Weights of a small transformer language model: 2 heads of 64, a variant of Adam for these matrices.
Each number is 50 + 12 x the weight over its row's rms, rounded and kept within 0 to 99. Layers, rows and columns count from 0. The size before them is the row's rms in percent of the matrix's.

# layer 4 attention query, 128x96, rms 0.0541, rows 0-7, columns 0-95
108:48 46 57 45 43 63 36 61 53 51 39 32 55 36 68 50 56 46 54 50 61 43 64 66 60 68 69 62 37 16 25 50 40 51 61 47 50 67 10 45 43 39 59 18 45 58 57 46 45 62 54 41 50 65 54 56 61 56 61 58 55 51 53 60 55 70 52 42 46 63 47 47 56 40 49 33 37 35 42 37 43 43 44 47 47 37 70 42 29 57 38 41 34 41 34 62
143:39 39 41 44 60 43 50 37 44 70 42 37 60 54 74 55 47 58 50 41 54 67 80 48 33 61 61 57 26 34 43 48 41 51 39 42 67 64 19 47 49 54 57 34 49 45 67 69 35 37 53 30 46 68 56 60 59 53 40 61 59 37 57 53 53 65 59 33 44 66 29 34 45 68 47 70 57 39 55 46 32 56 64 46 57 45 53 49 53 69 24 53 57 50 44 51
138:51 38 36 50 45 33 73 60 52 53 54 50 49 44 43 63 39 52 56 57 59 42 46 66 39 46 56 43 50 42 47 29 62 48 42 56 67 86 32 38 62 65 58 30 36 53 34 60 56 37 44 21 40 72 68 42 59 64 46 45 56 69 64 30 45 61 40 63 34 42 35 58 29 46 49 59 39 60 49 56 50 35 62 60 36 49 53 30 61 57 46 59 35 53 35 37
126:55 54 28 60 49 52 62 62 61 39 69 61 47 48 27 50 50 47 50 64 57 41 48 59 63 33 57 52 68 57 47 38 57 51 45 54 55 57 49 44 61 63 62 37 34 40 22 33 66 59 49 58 39 64 63 34 52 60 35 20 43 66 60 35 49 59 34 77 37 28 53 66 41 36 44 36 47 72 34 45 46 36 46 63 42 56 55 42 50 32 60 71 37 50 47 41
139:49 61 59 47 45 30 62 45 56 42 60 47 39 49 23 58 34 54 54 61 65 43 40 72 68 20 67 62 78 55 45 56 56 39 47 44 42 67 49 28 63 51 60 42 43 40 29 38 35 70 48 67 49 48 58 53 51 68 35 38 57 59 62 31 40 48 49 61 33 47 54 66 44 40 35 45 54 47 18 49 51 47 39 58 50 49 56 49 43 31 55 74 46 48 48 37
209:45 57 56 49 59 59 31 38 46 65 43 36 54 58 65 50 57 57 35 27 30 74 51 41 40 75 31 43 35 35 53 47 41 37 69 62 44 39 46 60 45 35 41 57 57 55 71 68 47 26 45 44 62 48 50 72 51 28 53 63 55 35 31 58 53 46 61 26 74 63 55 30 55 53 43 54 47 28 63 55 53 54 50 34 50 43 37 39 50 65 50 45 59 50 60 66
088:48 55 73 61 69 48 56 54 57 67 67 27 62 36 48 48 46 63 19 56 51 48 40 56 44 39 57 68 35 23 63 43 48 35 54 51 61 70 42 61 51 31 79 44 32 43 43 48 48 45 52 58 45 60 58 48 49 44 53 70 58 68 58 58 37 49 70 49 58 63 48 53 60 47 25 80 32 36 42 63 52 46 57 53 56 49 59 46 65 55 50 45 55 35 31 54
101:33 39 53 50 45 44 61 66 40 60 44 45 39 35 43 34 54 29 66 43 41 34 51 36 57 61 53 58 51 68 66 58 67 51 40 42 44 41 65 54 68 46 48 43 44 56 51 25 50 52 53 58 58 54 72 43 51 56 34 70 58 59 48 61 37 34 70 37 57 31 71 47 76 37 38 48 55 61 45 33 75 66 61 55 52 50 52 76 41 33 67 54 41 40 45 69
# layer 4 attention key, 128x96, rms 0.0542, rows 0-6, columns 0-95
185:45 52 64 45 43 48 31 43 59 70 38 47 66 63 53 42 61 51 39 39 48 73 50 70 35 62 41 66 45 35 33 56 45 29 66 58 41 42 73 52 55 59 35 45 62 56 56 68 40 35 36 48 62 36 48 74 40 36 54 52 70 32 41 46 30 57 45 29 66 69 41 52 20 62 62 49 65 40 50 31 50 52 58 37 53 43 38 46 42 57 45 59 62 51 57 47
139:51 60 64 43 52 41 34 38 51 65 38 51 51 65 47 39 50 61 43 29 36 77 34 47 28 65 30 53 40 51 47 42 46 38 64 65 53 38 64 56 50 67 27 62 82 48 60 61 28 47 47 58 61 41 56 76 36 33 52 49 55 41 31 44 40 50 36 38 66 54 56 38 44 74 46 55 67 33 49 46 64 59 44 41 57 54 41 56 57 64 54 40 65 49 53 63
132:59 49 47 37 58 53 57 65 59 46 41 48 51 28 36 50 34 31 63 53 44 44 57 55 66 42 48 50 55 75 55 43 36 57 42 35 23 42 50 53 42 64 52 53 48 55 42 44 79 57 57 42 26 43 64 40 65 63 69 59 31 57 73 64 64 30 49 56 52 36 55 47 68 27 46 25 60 45 33 54 48 49 47 59 40 44 44 65 32 37 70 29 40 51 59 51
097:48 42 50 38 31 43 50 57 54 49 60 33 36 43 42 53 38 39 78 66 73 38 53 64 49 40 53 52 56 50 42 46 42 57 37 49 50 64 39 26 53 47 47 38 33 43 22 48 54 51 40 29 45 56 58 34 48 73 61 41 63 56 58 52 45 80 42 83 45 37 53 78 31 37 40 49 57 69 26 48 46 56 54 46 51 62 43 38 48 47 58 52 42 54 40 32
088:49 29 47 42 31 47 43 41 52 61 38 32 62 63 60 49 50 43 59 61 69 74 60 69 50 38 47 61 47 33 31 37 52 58 56 50 38 45 70 37 55 51 31 56 50 53 60 58 40 58 38 46 76 32 52 41 58 65 72 54 52 39 42 46 43 33 48 37 61 65 48 55 47 63 55 58 53 81 29 39 36 50 49 29 43 44 49 56 51 44 42 59 53 65 80 30
081:48 52 55 67 57 51 52 45 45 37 50 61 43 59 40 60 64 63 25 26 25 54 37 34 38 52 50 40 47 68 67 74 58 48 57 58 62 51 51 65 45 46 68 59 57 46 61 42 66 46 59 64 56 68 40 68 64 22 31 46 40 62 33 36 56 46 42 38 38 45 74 46 70 44 45 69 61 29 55 63 36 32 43 42 59 45 29 52 56 52 52 44 55 48 40 54
087:51 38 41 72 39 52 28 45 39 55 53 38 65 46 39 55 39 45 54 41 39 50 54 37 46 58 19 70 49 16 35 48 47 71 54 59 69 66 60 53 54 50 77 57 50 48 42 71 26 35 47 46 48 51 47 63 39 41 30 72 51 61 34 37 51 49 57 39 53 66 53 67 66 54 55 60 49 37 52 54 37 26 59 35 51 54 30 49 61 59 46 41 41 38 48 53